Part of a small language model's weights.
Size: 14 layers, width 256, 2 heads of 64, MLP 1024 squared ReLU, vocabulary 1024, 9.65M parameters.
Architecture: LayerScale, capped logits.
Training: 679M tokens, 10358 steps.
Each number is 128 + 32 x the weight over its row's rms, rounded and kept within 0 to 255. Layers, rows and columns count from 0. The size above them is the row's rms in percent of the matrix's.

# layer 9 MLP up, 1024x256, rms 0.153, rows 955-981, columns 0-127
size [106  89 102  96  99 101  98 100 103 110 103  94 101 101 108  91 107 101  96 102 101  94  95  90 104  89 104]
[[191 179 112 153  76 148 158  82  89 105 127 120 103 103 120 138 115 151  98 160 119  70  78 160 186 150 148 136 114  78 155 100  98 103 124 171  72  92 114 136 145 117 148 179 153 150 153  88 156 143  97  51 144 145  94 182 142  81 142 160 143 141 110  60  91 188 124 181 135 145 127 165 120 152 151 120 139 101 118 157  69 102 112 155 130 153  81 140 121  49 126  88 164 179 147 153 163  85 103 143 139  75  86  93 157 128 115  96 129 177 144  93  85 181 104  89 114 150  99 112  67 104  66 160  86 114 108 128]
 [ 96  97 113 178 108 161  87 122  81 110 157  96 100 135 105  75 145 127  95 145 172 159 142  99 104 137 119  83 112 191 108 135  78 110 165 160 133  95 119 114  63  82 141 101 159  76 150 191  75  80  80  87 115 139 151 154 138 121 134  41 143 105 159 163 122 134 152  78 109 119  83  95 116 194 186 109 112 178 147 103 145  97 138 145 139 148  65 119 125 129 117  85 105  89 183 176 129 137 159 146  96  84 140 125 153 147 125 150 132 100 165 122 148 165 110 105  91 126 211  95 102 120 106 113 109  73 155 195]
 [136 113 175 122  98 115 176 135 146 119 161 137 172 117 100 149  70  96 163 116 122 163 125 148  98 187 186  95 112 166 116 151 161 127  92 194 123 172  89 139 100 101 163 105  60 117 149 127 139 116 129 137 135 186  99 143 169 151 100 196 117 167 171 141 137  88 125  48 152 101 161 164 128 133 121 197  78 166 135 143  43 141 147 172  85 166 166 152 173  83 134 188  95 105 111 130 114 106 140 162 130 163 186  96 164  77 152 118  60 106 159 134  94 131 133 155 157  95 170 150  84 118 101 143 165  82 177 114]
 [192 176 130 167 173  68 123 181 113 154 131  71 158 121 145 130 136 139 144 132 112 116  94 111 142 148 194  86 122  76 122 118 110 109  69 147 105 143  85 140 100  89 151 102 114 104 163 134 156 123 177 137 118 101 183 145 138 134 149  96 125  82 170 136 152 120 100  83 146 154 109 161 149 182 134 122 146 153  63 128 141  84 130 157 128 117 163 175  97 132 102  98 105 162 171 191 157 153 129 107  65 129 144 185 119 151 111 143 170 152 157 145 113 140 115 114  90 135 157 173 101 164 136  54 138 111 163 135]
 [142 142 102 100 116 141  91 159 114  51 135 187 170 100  81 110 138 142  96  82 127 147 135  82 137 133 125 143 157  97 117 100 148 173 131 192 154  97 159 137 146 152 181 123 173 111 150 107 144  43  84 107 154 101 147 120 103 171  99 148 143 111 103 183 110  67 138 113 137 131 131 101 102 139  94 106 123  64 114 176  95  96 157 134 117 171  82 116 128  87 152 140  68 187  53 123 109 132 137 130 111 107  77 114 146  91 105  89 125 120 134 172 106  88 116  87 107 158 122 124  88 116 156  93 104 172 229  91]
 [133 158 141 171 106 144 136 189 129 146 165  86 122 156 108 142 119 128  95 176 103 139 143  41 162 130 138  98 111 166 149  95 117 100 121 148 126 165 117  96 154 120  96 160 110 106 153  74  95  78 151  90 108 103 114  98 117  81 135 157 130 186 146 174 120 119 132 143  90 150 114  99 146  84  86 114 204 135 129  79 173 150 115  79 145 119 105  76 131 113 167 117 186 119 107 184 134 106 123 108 130 147 105 146 104 142 127 195 149  63 160 122  92 141 105 178 167  93 156  97 111 144 144 150 109  81  97 159]
 [120 189  78 141 125 140 136 150  93 122 131 114 168 113 146 103 158  48 133 142 118 146 129 111  91  63 148 126 201 134 127 117 157 132 130 137 142 151 119 151 149 133  99 148 131  83 143 126 160 190 130 143 189 121  89 154  62 102  94 179 117 166 206 106 106  91 146  78 116 122 126 134 180 144 138 135 135  87 137 158 128 133 132 157 194 104 170 164 130 164 113 124  98 106 142 102 125 151 130 168 134 108 153 100 161 142  94  77 186 106 139 155 122 119 124  65 168 148 126 121 163  76  81 140 146 188 135 151]
 [ 54 111  50  86  82  90 171 100 108 114 161 178 119 108  89 108 126 143 180 109 112 129 157 123 131 152  98 128 123 137 167 160 138 148  84 125  97  95 156 211 157  79 116 160 131 142 148 103 134  82 121 205 140 126 124 159 171 110 151  92 128 168 136 103 156 140 115 167 142 144 103 139  94  86 150 139  96 200  95 140 112 150  97 142  98 199  94 147 157 137 125 150 114 117 156  85  96 135 110  88 120 181 142 193 145 120  87  82 162  60 141 169 125 111 142 100 135 118 108 148 133 130  88 187 191 180 112 112]
 [129 120  96 134  66 161 141  49 122  64 192 205 138 110  85  93  74 139  60 157 118 143  41 133 113 129 120 126 106 112 168 103 144  96  97  85 113 112  67 126 110 133 142  66 152 182 115 141 156 111 157 158  73 152 123 114 135 152 185 112 138 136  93 170 120 157 183 114 146 133 193  90 156 164 125  62 139 103 146  66  75 112 147 101 167 141 155  88 102 163 162 122 194 112 127 107 169 187 133  92 131 116 168 125  81  98 158  89  75 112 116 102 126 136 129 107 135 115 162 128 118 197  85 117 137 140 117  59]
 [153  80 148 108 181  56 101 128  75 193 138 128 150 105 140 134  86 118 133 107 100 129 159 156 140 141 126  98  89 142 148 135 135 173 102 156 203  85 179 176 146 128 111 110 154 141 143  99  96 134  56 124 115 137 148 102 170 193  80 154 162 205 166  84 151  86  96 172 167 130  64 109 130 164 130 110 137 170 102 172 107 123  85  97  65 133 166 192 189  96 124 151 128 105 126 107 128 130 126 175  48 133  73 164 138 174 121 178 173  76 157 190 150  93  99 187 125 129 121 137 171 105 172 186 124 119 102 138]
 [146  76 114 130  83 160 124 163  89 170 121 123 210 121 111 135 125 136 127 187 140 106  91 158  88 157  72 143  64 145 144 154 145 101 122 173 133 136 157  91 169 126 194 137 171 127 180 116  96 127 130 128  67 145  89 131 104  84  99  91 127  76  98  64 141 141 137 131 117 117 121 120  83 155 159  93 146 139 114 118 140 150  82 137  80 156 143  80  98 136  85 109 126 150 124 113 103 125 137  71 155  79  89 101 112 120 118  69 115  98  94 109 140 118  33 146 115 158 118 204 132 157 135  92 160 147 126  80]
 [ 90 164 109 118 135 146  51 166 155 151 164  89 105 108 129 110 108 135 165 149 168 131 164 136 110  97 130 104 180  53  42 111 127 141 114 132 115 155 159 209  69 183 146 119 187 156 107 133 139 146 125 114 112 151  74 119 154 148 231 174  87  82 191 105 140 150 157 173 135 137 126 104 136 130 121 123 173  86  86 114 104 148 130  60  83 127 129 136 119 108 172 182 154 112 173 154 124 120 104 117 174  97 139 121 135  90 131  88 119 131 118  48 133 117 116 139 166 147  96 160 139 138 120 143 127  61 115 130]
 [126 159 111 108  57 101 167 150 103 121 134 110 126 113 103 139 137 119 114 163 132 173 170 109 106 183  90 129  80 153 152 140 109  98 114 173 139 147 104 187 109 141 162 157 122 169 161 106 157 153  99 117 134  61 180 108 158  82 154 105 169 108 141  36 115  96 139 164 109 137 162  99 115 165 188 158 137 157 134 176  56 130  97 131 147 151 194 143 148 154 146 144 174 117 132 181  73 190  94  99 136  78 133 104 128 187  76 131 154  92 171  59  92 125 149  98 105  83  80 151 200 129 104 102 109 140 102 183]
 [156 143 150 129 145  92 138  90 178 199 130 135 127  99 115 129 161 123 192 120 169  94 103 109 132  86  94 107 119 113 112 146  85 161 115  89 186 127 111 130 127  89 140 178 163  71 139  42 175 126 163 140 116 133 115 150 104 147 132 110 198 121 139 190 171 132 135 144 134  97 127 142  96 129  87 122 145 104 151 124 111  48 113 149 146 133 200 128 145 168 200  75  97 155  96 127 133 166  85 203 108 148 109 138 158 117  70 141  99 225 149  67 128 110 115 122  83 167  99 139 161 149 111  65 189 126 113 143]
 [155  68 123 126  65 175 140  80 194 172 136 179 102  83 150 168 159 126 163 118 148 134 142  92  91 129 180 106 146  67 142  76 125 126  98 121  89  96  67 147 139  83 155 134 140 120 154 196 135 167 141 153 156 162 153  43 138 150 134 157 125 157 150  69  87 166 171  86 133 142  70 104 122 119 148 100 148  86 177 115 132 125 145 103  95 108 156 155 157 108 118 100 159 161 151 166 113  99 155 194 171  87 108 140 132 167 149 120 148 123 114 134  97 105 207 151 117 166 125 147 209 176 132 125 113 146 117 155]
 [192  92 151  92 124  93  90 138 139 184 144 146 110 112 100 156 151 113 166 106  56 166 109 152 112 153 138 181 133 167 134 118  84 131 142 165 172 226 132 116 102 112 118 120 103 119 153 108 193 108 149 198 139 129 170 161  57  46 157  78 184 180 105  72 180  81 116 102  89 100 151 142 187 146 117  71 148  81 133 138 119  96 126 192 124 141 165 124 130 158 190 117 145 100  78 114 145 103  74 150  76 106 127 119  63 130 144 141  97 137  53 112 154 188  90 150 143 109 126 103  81 133  60 124 134 168 154 163]
 [ 99 148 128  89 105 135 150 202 120 170  84 126 140  90  80 164 188  93 114 130 112 138 109 145 146 135 144 119 113 116  61 148  89 116 162 115 173  91 143 177 166  74 120 143  91 155 169 149  92  60  83 121  57 151 138 147 104  92 103 113 163 173 105 127 125 122 159 120 102 108 118 103 102 177  89  86  81 156  98  99 116 172 130 123 132 136 140 100 145  95 192 135 142 138 165 141 131 149 114 119  61 107 161  89 160 146 108 110 145 101 126  84  96 104 140 108 150 189 107 111 189  72 178 153 143  99 174 150]
 [115 141 170 149  62 151 142 225 106 172 126 119 119 157 119 141  89 183 108 162  83  87 129 187 169 134 155 157 123 120  84 149 114 146 183 142 110 146 150 104 151 103 104 160 122 105 193 117 121 117 133 139 101 114 116  88 115 141  71 120 130 116 191 159 116 133 119 116 145  69 141 113  93 134 131 165 106 130 143 100 170  71 158 131  73 124 105  97 128 104 110 136 133 108 164 147 117 156 160 115 117 143  77 148 130 157  86  77  87 165 125 120 131 146  61 155 146  98 106 191 165  35 160 119  97 107 158 200]
 [121 146 109 121 131 120 125 120 170 129 125 117 151 112 123 151 120  97 103 122  81 122 136  66  80 173 103 132 143 157 105 210 147 121 112 197  94 102 133  99 128 162 115 149 131 125  97 168 137  99 160 155  80 127 172 120 120 150 160 107  90 200 147  84 153 109 179 135 191 155 160  59 131 173 120 142 184  78 185 199 144 128 109 139 104 106 140  46 109  92  88 148 140 116 153 121 182  80 145 122  19 157 192 170 136  86 111 164 103 141 141 106 148  91 104 116 179 140  82  86  88 144 130  84  81 105 104 128]
 [202  93  85  95  72  93  78 136 103 141 159 128 147 195 129 105 134 115  95 181  89  80  53 107 102 116 180 166 167 149  80 126 111  80 136 101 105 125  93  74 135 164  92 144 110  95  99  84 102 129 128 145 101 184 129  79  77 152 160 108 138 118 119 136 126 108 142 118  97 125 114  98  88 113 131  84 124 119 128 139 147 119  39 196 105 152 156 125 187 109 103 129 143 103 139 153  68 106 167 162 161  99 158 148 117 148 189 118 114 103  95 135 147 167 126 170 167 123 132 181 102 165 100 107 150 136  91 105]
 [122 127 135 118 111 133 150 113 160 103 160 146 119 102  91 144 125 140 159  56 153 152  80 111 192 109  99 115 124 159 109 149 112 152 151 105 150 132  67 129 150 154 160 138 101  96 138 122 137 162 123  49 132  72 182 161  92 141 108 135  65 131 127 137 115 115 164 115 184 147 141 129  80 106 121 164 123 154 183 181  18 110 153 148 126 156 174 108 132 127 102 107 171 170 141 144  51 162  86 116 104 119 140 110 121  46 131 178  68 144 158 130 148 186  77 171 139 130 113 103 119 118 135 155 133 183 163 155]
 [162 117 100  66  87  70  89 151 122 167  73 168 128 111 167 115 117  82 189 155  94  78  90 142 118 141 155 141  95 104 132 115  51  96 170 123 144 142  97 129  84 115 172 132 187 162 127 153 109  77 180 124  65 100 180  96 146 112  86  86 158 167 151 119 133 129 147 143 146  98 122 192 116 111 136 175 127 134 166 174  82 116 130 166 139 110 116 115 154 197 125 143 125 124 166 151 149  86 192  95  91 165 142 164 163  79  86 129 122 142 137 150 134 114 110 156 165 120  61 145  79 122  82 117 144 193 132 108]
 [110  54 122 154 147 103 107 130 111 101 115 114  77 140 123 112 156 140 198 106 174 115  95 102 170 148 140 161  80 133 111  79 114 105 104 139 132 140 105 123 142 134 153 146 218 103 139 122  83 155  49  90 175 107  94  85 104 159 155  87 100 106 172 134 165 141 105 205 146 110 130 100 105 102 117  85 125 143 141 104 108 189  98 131 123  54 121  90 123  87  97 144  88 116  96  80 145 109 158 102 135  95 174 113 152 116  82 135 162 144 145 135  84 123  88 129 128 105 129 122 137 156 162 170 116 164 130 147]
 [111 153 135 191 129  57 168 124 141 156 110 158 180 140  83  85 165  87 138 123 131 115 132 143 125 201 146  76 173 108 146 138 146 163 137 153 112 100 114 104  70 147  83 178 125 146 163 193 131  92 141 135 140 155 137  82 122 149 154 149  80 168 153 134 154 106 170  42 130 181  80  79 109 161 169 107 162  90 153 134 125  52 107 179 120 102 158 134 140  48 158 131 130 158 101 120 170 171  83 164  90 150 128 149 140 131 122 122 137 173 162  99  93 139 106 125  92 112 142 151 119 105 139 125  80 183 102 140]
 [141 186 160 109 179 190 177  92  97 149 132  67 107 118  93 192  84 147  93  95 109 114 167 126  94 148 119 121 140 156 155 187 112 126 184 156  99 145 169 171 189 108  86 126 152 152 173 117 110 143 132  81 132 132  73 145 165 132  95 104 148  96 159 106  94 117 184  98  97 109 144 173 124 166 143 116  74 137 105  87 119  86 103  97 110  99  91 122 121 179 130 141  64 151 118 103 137 146 124  83 111 189 140 139 124 123 127  70  94 103  90 110 106 151  57 166 142  88  94 109 136 143 116 174 116 121  78  96]
 [132 122 109  91 116 150 122 153 173 156  70 119 105  91  64 153  68 184 138 142 138 154 156 170 132 137 138 109 193  89 131  95 131 100 118 154 179 175 102 101 123 135 112  96 138  87 148 120 134 128  76 102 129  57 142  99  96 114 140 134 127 109  67 131 109 172 108 156 120 114  95 152  61 122  87 142 139 154 148  91 149 128 162 131 127 121  86  88 120 143 137 190 137 136 114 133  80 168  91 197 217 135 129  74 177  99 142 170 147 117 141 123 122  87 158 154 116 118 156 171 142 237 148 145 124  80  80 144]
 [ 45 121 154 157 146 138  92 165  89 105 134 135 150 121  81 159 101  96 111 201 180 152 155 126 139 131 159 165 111 157 117  81 160 126 206 148 138 129 107 150  71  62 151 135 113 129 202 148 171 170 151  87 108 125 128 174 135 144 112 101 139 150 119 101 123 204 111  45 125 118 145 124 119 144  49 174 145  89 160 130 172 126 134 112 123 155 122  55 192 151 147 142 138 123 161 109 101  83 123 156 162 112  73 120  93 117 161 105 152 133 122  92 148 118 129 107 104 132 182 148 139 145 147 143 143 120 127 133]]
# layer 9 MLP down (transposed), 1024x256, rms 0.0773, rows 955-981, columns 0-127
size [103  95 101  96 108  98 105 103 103  98 103  98 103 104 103  92  96 106  96 108  95  89  91 101 100  97 107]
[[102 141  98 160  98 150 172 104 149 137 162 138 102 209 131  90  61  80 101 152 144 148 124 147 100 125 148 133 150 133 132 147 108 191 126 128 166  82  90 130  92  78  87 162 125 108 146  77 133 120 141 162 149 112 103  85 103 145  92 112  96 151 142  67  96 149 131 119 174 148 128 112 117 138 125  71 111 141 132 127  45 123 129 151 181  71  96 132 150 112 152 125 106 130 172  94 141 124 156 155 127 126 142 118  76  94 142 140 136 119  98 185  58 126 188 119 120 126  77 158 136 127 133 151 121 146 107 144]
 [108 100 212 180 110 212 174 175 149 146 144 172  99 125  96 222 145 166 117 134 148 134 142 153 121 147 153 153 130 112 145 103 154  65  71 156  91 129 152 142 157 115 174 125 116 104  80 129 165 134 109 168 136 123 144 106 147 153 159 136 130  40 160 113 188  71 155 110 123 171 122 111 150  89 149 171 143 118 121 124  54 142  95 115 154 117 106 129 157  94 142 140 106 106 133 120 116  55 129 138 125 157  90 111 141 124 115 129  83 148 157 118 117 139 157 147 164 114 153 164 164 113 108 126 194 152  83  73]
 [ 68 122 197 157 173 110 147  85  72 166 138 154 163  83 102  87 164  95  52  35  93 150 106 107 154 115 123 113 101 143 140 113 127  99 126 151 142 169 158 176 157 147 194 118 175 156 128 146 100 113 138  84 109 157 105 121 172 117 162 113  84 133 139  95 168 122  76 110 127 138 114 135 127 115 112 135 131 115 126  91 121 193 140 116  92 169 101  97  65 104  81 105  92 119 143 156 132 184 148 121 110 167 111 143 150 130 145 143 121  88 123 135 145 148  71 156  87 165 173  80  95 122 111  93 167 156  92  84]
 [ 71 105 100 118 158 160 147 108 155 153 135 132 144 130 130 140  75  78 182 123 112 136 132 136 105 155 149 157 172 150 111 164 128 110 100 120 148 105 124 125 111 143 174 193  69 118 126 182 118 140 135 131 137 175 110  92  78  89  86 122 149 145 154  78 147 115 136 128 145  74 142 163 149  88  73 160  67 123 111  82 144 121 129 145 117 164 172 137 122 133 162 101 111 115  85 114 112  75 137 152 150 153 114 113 103 100  68  93 114  69 105 185  95 135 101 140 175 126 175  83 106 153 149 162 162 142 165  86]
 [165 142 121 148  75 127 165 174  93 110 151 168 179 120 178 108 105 149 149 124  87 129 119 150 126 170 103 124  97 123 142 125 164 157 128 122 157  93  79 140 163 118 123 131 110  99 140 157  92 109 224 147 173 158 186  97 156  76 138  82 117 169 150 115  55 107  95 190 126 119  65 122 152  92 112 117 125 109  84 146 158 146 153 138 142 111 141 140 156 144 152 142  87 165 123 128 147 146  83 169 133 165 127 127 195 175  92 149 169 142 162 115 134 123  81 151 160 119 114 130 163 130 112 113 122 213 108 215]
 [ 99 161 132 180 164 145  84 154  93  53 154 154 130 104 129 131 126 154 106 141 157  92 156 138 139 101 106 154 119 102 176  99 179 116 131  73 128  43  95 120 130 175 157  89 106 110 166 144 199 104 105 192 148  72 109 109  98  97 137  40 120 189 149  97 116 132 149 163 124 162  95 114 163  86 171 134 246  96 125 139 199 139  86 104 126 105 130 121 179 186 116 133 132 128  85 160  66 150 170  92 149 108 123 105 150  84 171 141 146 102 122 101  87 140 173 121 130 151 161  81 179 102 129 105 126 114 159 141]
 [127 130  98 120 137 160 118 128 173 180 165 130 139 123 146 167 134  68 111 129 115 137 122 172 117  86  69  92 130 169  77 129  93 109 103 166 169 151 117 111 129 122 123 119  90 115 140 159  95 210 100  97  49 101  95 174 126 177  94 125  88 150 124  98 118 134 141 130 157 144 159  64  86 147 155 142  94  87 114 155  92 103 192 104 109 113 137  53 139 167 116 169 110  83 167 170 116 162  64 168  97 121 139 157 147 123 147 144 127  95 112  56 123  95 122 159  85 130 134 190 149 106  78  95 166 114 123 147]
 [ 78 118 118 123 104 138  93 110 106 137  84  39 138  98 158 112 161 113 106 113 172 115 110 173  96 126 128 188  66 201 120 179 161  82 110 169 113 137 124  63 117 118 148  67  84 156 121  94 217 171 124  98 182 151 134 154  91 157  89 157  74 176 101 192 162 101 118 161 138 129 157 129 175 196 136 136 172  94 147 126 147 137 118  90  87 143 115 142 118 110 121  82 147 137  96 148 171 121 117 151 113 145 207 165 208  99 122 134  97  44 115 135 130 119 120 147 155 120 107 119 100 108 128 148 110 142 123 118]
 [122 133  73 146  75  93 170 119  92 146 151 125  83 104 190 141  99 134 146 143 121 124 139  99  82 159 130 100 155  97 172 123 142 135 115 153 199 114 168 170 159 166 127 153 136 197 123 177 133 120 142 126 182 127  91 145 177 103 184  91 146 131 135 141 198 121 128  96 170  83 124 104 141 117 107  82 123 157 148 117 131 131 165 126 152 114 101 108  77  98 117  92 157  90 108 138 123 206  94  46 144 146 157 122  74  85  72 160 102 191 114 163 111 100 148 164 102  90 135 153 194 175 170 121 147  88 157 102]
 [172 141 113 104 137 109 165 159 159 169 144 145 142 158 135 146 109 106 164 126 125 117 102 136 159 146 150 128 141 146  90 116 157 171  97 152 168 114 108 124 115 171  71 135 149 193 118  82 146 135 154  96 179 157  98 145 160  99 179  90 123 140  91  75 135 170 166 122 156 144 151 176 157 138 136 137  92 135 160  72 130  86 150 163 163  99 177 128 143 129  81  75 165 187 104  80 138 119 200 182  94 111 160 126 121 146 166 108 103 141  98 169  92  87 182 185 169 159 152 122 139 144 162 163  65  91 137 130]
 [ 99 114  54 113 100 204 143 108  74 118 160 154  82 114 115  33 151 123 171 128 107  94 190 134  92  60 180 125 132 115 137 140  98 109  85  92 144  89 152 102 168  85 125 174 107 131 129 106 134 170 155 140  64 134 160  87 127  87 163 138 208 111 168 135 109 174 147 133 117 163 112 148  99 150 150 151 155 128 153 170 131  93 125 116 107 120 118 190 111 114 144  85 119 125 158 134 112 104 219 124 151 137  95  98 118 162 104  77 155  54 118 154 159 187 102 142 118 139 106 144 145 103 157  84 154 119 159 108]
 [133  53 155  97 129 135 124  96  98  90 149  87 159 104 128 164 122 117 124 148 148 101 110 193 148  93  74 116 165 185 156 139 169 100 117 131 132 135 109 172 105  94  51 125  95 137 142 140  91  98 158 132 133  72 182 118  74 156 185 122 199 122  69 140 119 126 115 102 164  86 139 119 175 101 161 115 145 128 146 164 126 150 124 198 133 156 128  96 166 103  77 150 147 140 148  97 178 103 137 173 125  98 130 101 144 178 131 148 121 148  59 124 127 189 110 145 111 118 186 161 110  99 152 119  89 149 162 147]
 [ 61  39 145 124 119 123  70 145 157 120 154 135 157  71 100  99 161 117 115  89 111 151 191  75  65  53 141 139  70 153 124 109  92 115 109 146 150 110 115  95  73 101  61  76  83 133  99 122 157 132  94 123 131  56  91 125 142 144 115 118 135 132 127 157 128  93 121 168 126 151 137  79  77 155 140 107 165 156 137 138 118  79 133 166 179 134 125 130 135 115 120 145 188 200 107 145 151 123 138 155 125 119 188 113 149 113  92 163 154 146  96 100 128 144 144 142 104  97 105  96 177 137 110  74 104 173 122 174]
 [155 195 177 103 140 173 113 105  93  97 143  63 165 135 136 168 134 132 132 120  98 154  98 144 164  84 186 144 122 123 175 154 121  90 136 135 195 191  85 147 157 123 123  72 179 118 140 148 168 119 163 109 189 124 142  81 139 152  94 144 128  72 176 167 175 121 134 100 141 141  87  77 106 122 166 139 106 185 150 140 156 107  89 151 134 123 176 114 155 146 152 103 106 122 155 122 112 134 114 113  68 153 161  95 118 127 119  85 127  85 105 124  89 143 181 176 110 166 159 129 128 155 172 105 117 117 150  80]
 [121 146 188 111 160 120 140  96 137 142 137 180 143  83 125 167 167 118  99 153 129 147 104 181 122 138 137  88 112 145 201 183 156 116 156 126 168 124 116 191  92 159 152 128  69 134 147 159 208 149 102 147 106 176  92 152 164 127 113  81 180 171  92 142  94 137 131 153 144 107 155 111 143 135 110 133 104 139  98 123  66 136 117 132 119 107 190 107 161  90  98 104 181  81 121 107 126 170 158 116  99 161 162  78 210 141 112 143  92 173 198 185 152 157 179 123 120  92 148  99  73 182  94 117 168 114 173 108]
 [ 57 127 133 152 145 146 120 131 140 152  71 107 156  91 154 142 170 198 131 113  81 136 135 117 102 161 180 157 119 125 172  89 111  84 107 100 109 136  92 154 100 107 149 136 119 159 130 190 140 143 114 127  46 138 105  89  86 145 116  80 118  81 142  83 157 148 158 119 147 127 183 162 166  66 121 161 175 172 151  54 170 192  87 127 104 184 102 109 140 125 114 112 156 173 156 175 150 127 123 122  63 108  80 215  77 121 115 164  79 120 118 114 186 170 143  69 161 133  72  56  92  69 147 109 141 124 160 120]
 [201 145  95  65 105  61  90  97 106 114  76 129  97 170 122 112 160  82 178 154 146 153 109  65 110 141 161 134 126  71  78  82 132  91 105  90  97 111 162 120 148 140  47 128 126 127 153 102 111 147 121 106 162 179 161 172 120 126 133 138  99  62 160 113 118 111 114 138 108 114 122 130 163 118 146 162 102 137 100  81 123 138 128 119 202 150 147 208 138 125 116 139 139 130  89 114 117  98 116  77 120 103  66 134 138 175 163 108 142 128 135 151 168 151 105 105 141 107 103 102 101  36 183 165  87 152 127  94]
 [161 110 110 142 158 125 157 126  75 108 128 162  97  92 117 166 155 100 103 110 164 136  55 112  97 195 123 119 141 108 176 121 152 125  82 127 128 117 139 160 116  78  90 129 149 176 129 167 131 107 171 120 105  58 151 104 123 106 161 101 152 109 143 142  83 122 187 120 120  98 107  57 155 127 100 124 140 144 138 193 109 124 111 135 122 141 108 124 180 192 103 143 115 107 110 150 204  91 151 115 100 132 157  99 180 141 135 156  84 123 120 129 150 174 156 170 163 134  97 105 144 147 180 187 108 112  92 118]
 [127  94 130 123  63 134 152 133 124 147 121  66 121 180  76 134 123 140 171 207 184 128 126 181  97 126 146  79 164 137  94 134  99 149 168 164 104 152 124  87 185 132 169 114 102 123 132 130 145 108 142  89 119 119  97  78  86  91 186 216 158 109 137 162  98 211  98 174 154 106 109 149 169 103 102  84 145  87  67 130 169 173  88  75 143 117  67  89 147 107 131 130 172 128 108 121  63  73 146 131 144 117  90 152 102  90 130 127 134 109 108 136  83 129  84 209 132 121 162  82 139 139 157 128 129 207 103 136]
 [187 129 157 101 127 150  77  98 165 169 153 154 101 173 104 183 107 144 172 148 130 128 116 139 139 156 130 145 143  79  79  80  54  81 130 148 199  88 159 117 168  88  74 129 148 123 150  99 158 131 151 108 102 207 145 118 148 126 121 137 111  98 154 186  93 134  73  88  66 135 145  75  84 122 129 150  98  87 110 106 153 105 120 163 159 141 129 133 143  89  75  98 121 130 182 145  92 118 172  76 106 130  99 139  97 153 121 107 112 125  79  91 201 116 217 140  90 143 141 116 123 125 117 164 161 127 156  98]
 [152 105 139  96 126  79 144  83 142 137 121 119 177  86  83  75 199  69 126 158 121 104 108 101  90 133 125  92 189 204 144 100 107 131 178 102  96  90 111 130 150  95 144 103 108 128 147  60 170 108 150 148 131 159 116 183  69 127 100  79 137  97 124 134 100 115 104 161 132 130 108 151 216  64 102 112  71 145 144 116 149 116 131 118 103 164 124 107 113 141 129 116 175 145 102 104 117 103 129 120 129  96 157 140 186 127 166 148 153 156  89  89 151 146 176  54 129 174 123 153 127  97 111 118 143  69 132 118]
 [153 134 161 139 112 119 145 138 143 127 106 120 135 166  81 223  83 103 122 120 138 112 132 115  78 167 136 113 102  80 163 188 166  65 111  97 154 167 169 124 130 146 154 197 139 180 119 130 112 144 158 154  78 181 157  90  85 139 126 134  78 165 121 113 164 135 129  90  69 107 170 104 120 127  99 151  81 158 107 177 128  89  91  95 126 116 166 148 142 101 148  93 140  97 132 134  87 155 126 157 103  87 132 162  81 174 157  47 197  98 137 129  97 139  93 157 112  91 124 169  98 131 150 141 158 113 180 167]
 [121 143 127  88 128  97 145 131 115 149 144  43  89 137 105 144 180 100 201 151 118 214 150 115 165 120 162  95  71 130 116  91  98 163 109 116 143 144 135 150 117  38  92 134 144 114  85 104 119  86 147 210 151 119  90 142 167 114 108 109 137 131 137  60 103  39 114 138  95 125  61 129 155 153 118 146 112 155 124  95 122 138 127 132 118 119 155 106 123 154 124 155 102 126 119 131 152 112 111  89 145 147 135 104 147 148 138  67 136 107 179  71 144 121 166 159 118 130  67  81 100 147 171  98 133 167 126  75]
 [103  69  84 121 165 138 101  97 145  86 146 161 131 151 163 124 144 122 120 122 168 106 155 148 113 151  72 150 100 133 150  94  93 144 108 132 154 143 171 128  99 154 169 121 118 148 104  69  79 149  86 134 113  99 164 139  90 187  79 153 120 161 125  93 138 103 138 110 126 165 104 111 143 116  80  76 142 110 131 155  41 149 119 109 158 107 177 184  89 104 144  94 144  85 109  89  96 142 129 110 112 121 129 112 113 118  91 153 124 123 123 121 113 117 115 200  91 123  83 131 155 128 143 104 145 130 162 187]
 [112 170 148  92 100 172 101 141 170 129  77 118 137  87 177 105  90 138 170  76  98  96  99  74 124 104 165 130  88 117 155 143 154  77  47 185 138  96 170 142 127  84  99  95 134 108 185 146 112 124  83 137 171 109 171 133 101 108 170 123 102 167  56 129 115 186 109 112 158 153 148  88 104 129 132  65 154 120  87 133 116 147 159 155 172 100  98 139 171  92  95 112  80 106 149 158 142 119 119  67 121 112 156 154 129  76 139 129 154 147  18 105 108 174  78 117 137 173  50  69 105  98 111 111 106 134 166 125]
 [123 190  97 114 164  76  80 129 173 139 116 131 104  47 110 167 109 116  66 158 109 129  99 129 145 137 127  63 101 117 149 114 125 113 174 133  74 124 172 138 174  66 126 189  71  83  83 109  73 103 124  72 109 106 110 143 104 190 141 142 173 138 105 100 131 144 111 114 154 159  69  98 198  91 103 133 107 192 124 114 130 123 160 175 139 145 118 147  91 125 165 138 131 153  79  86 101 146 163 139 143 168  92 117 184 164 138 142 157  98 116 136 127  76 181 144  99 127 123 117 127 107  81  98 139 104 109 134]
 [ 88 135 139 167 169 185 168 136 147 118 150 129 119 153 203  92 103 203 160 150 118 166  88 135  90 152  86 145 104 127 140  42 141 180 150 165 118 122  87 117 138 127  88 169  94 142 122 168  86 120 127 105 189  87 184 141  91 178 166  94  90 121 104  91 138  72 157 126 115 123 173 141  78 117 179 120 147 123 181 159 131 134  95 147 128  86 114  83 122 220 163 104 158 135 195 123 139  80  93 119 108 100 163 114 160 161 151 112 106 181 227 191 156 112 149 130 187 127 107 168 118 127 117 173 166  83 207 151]]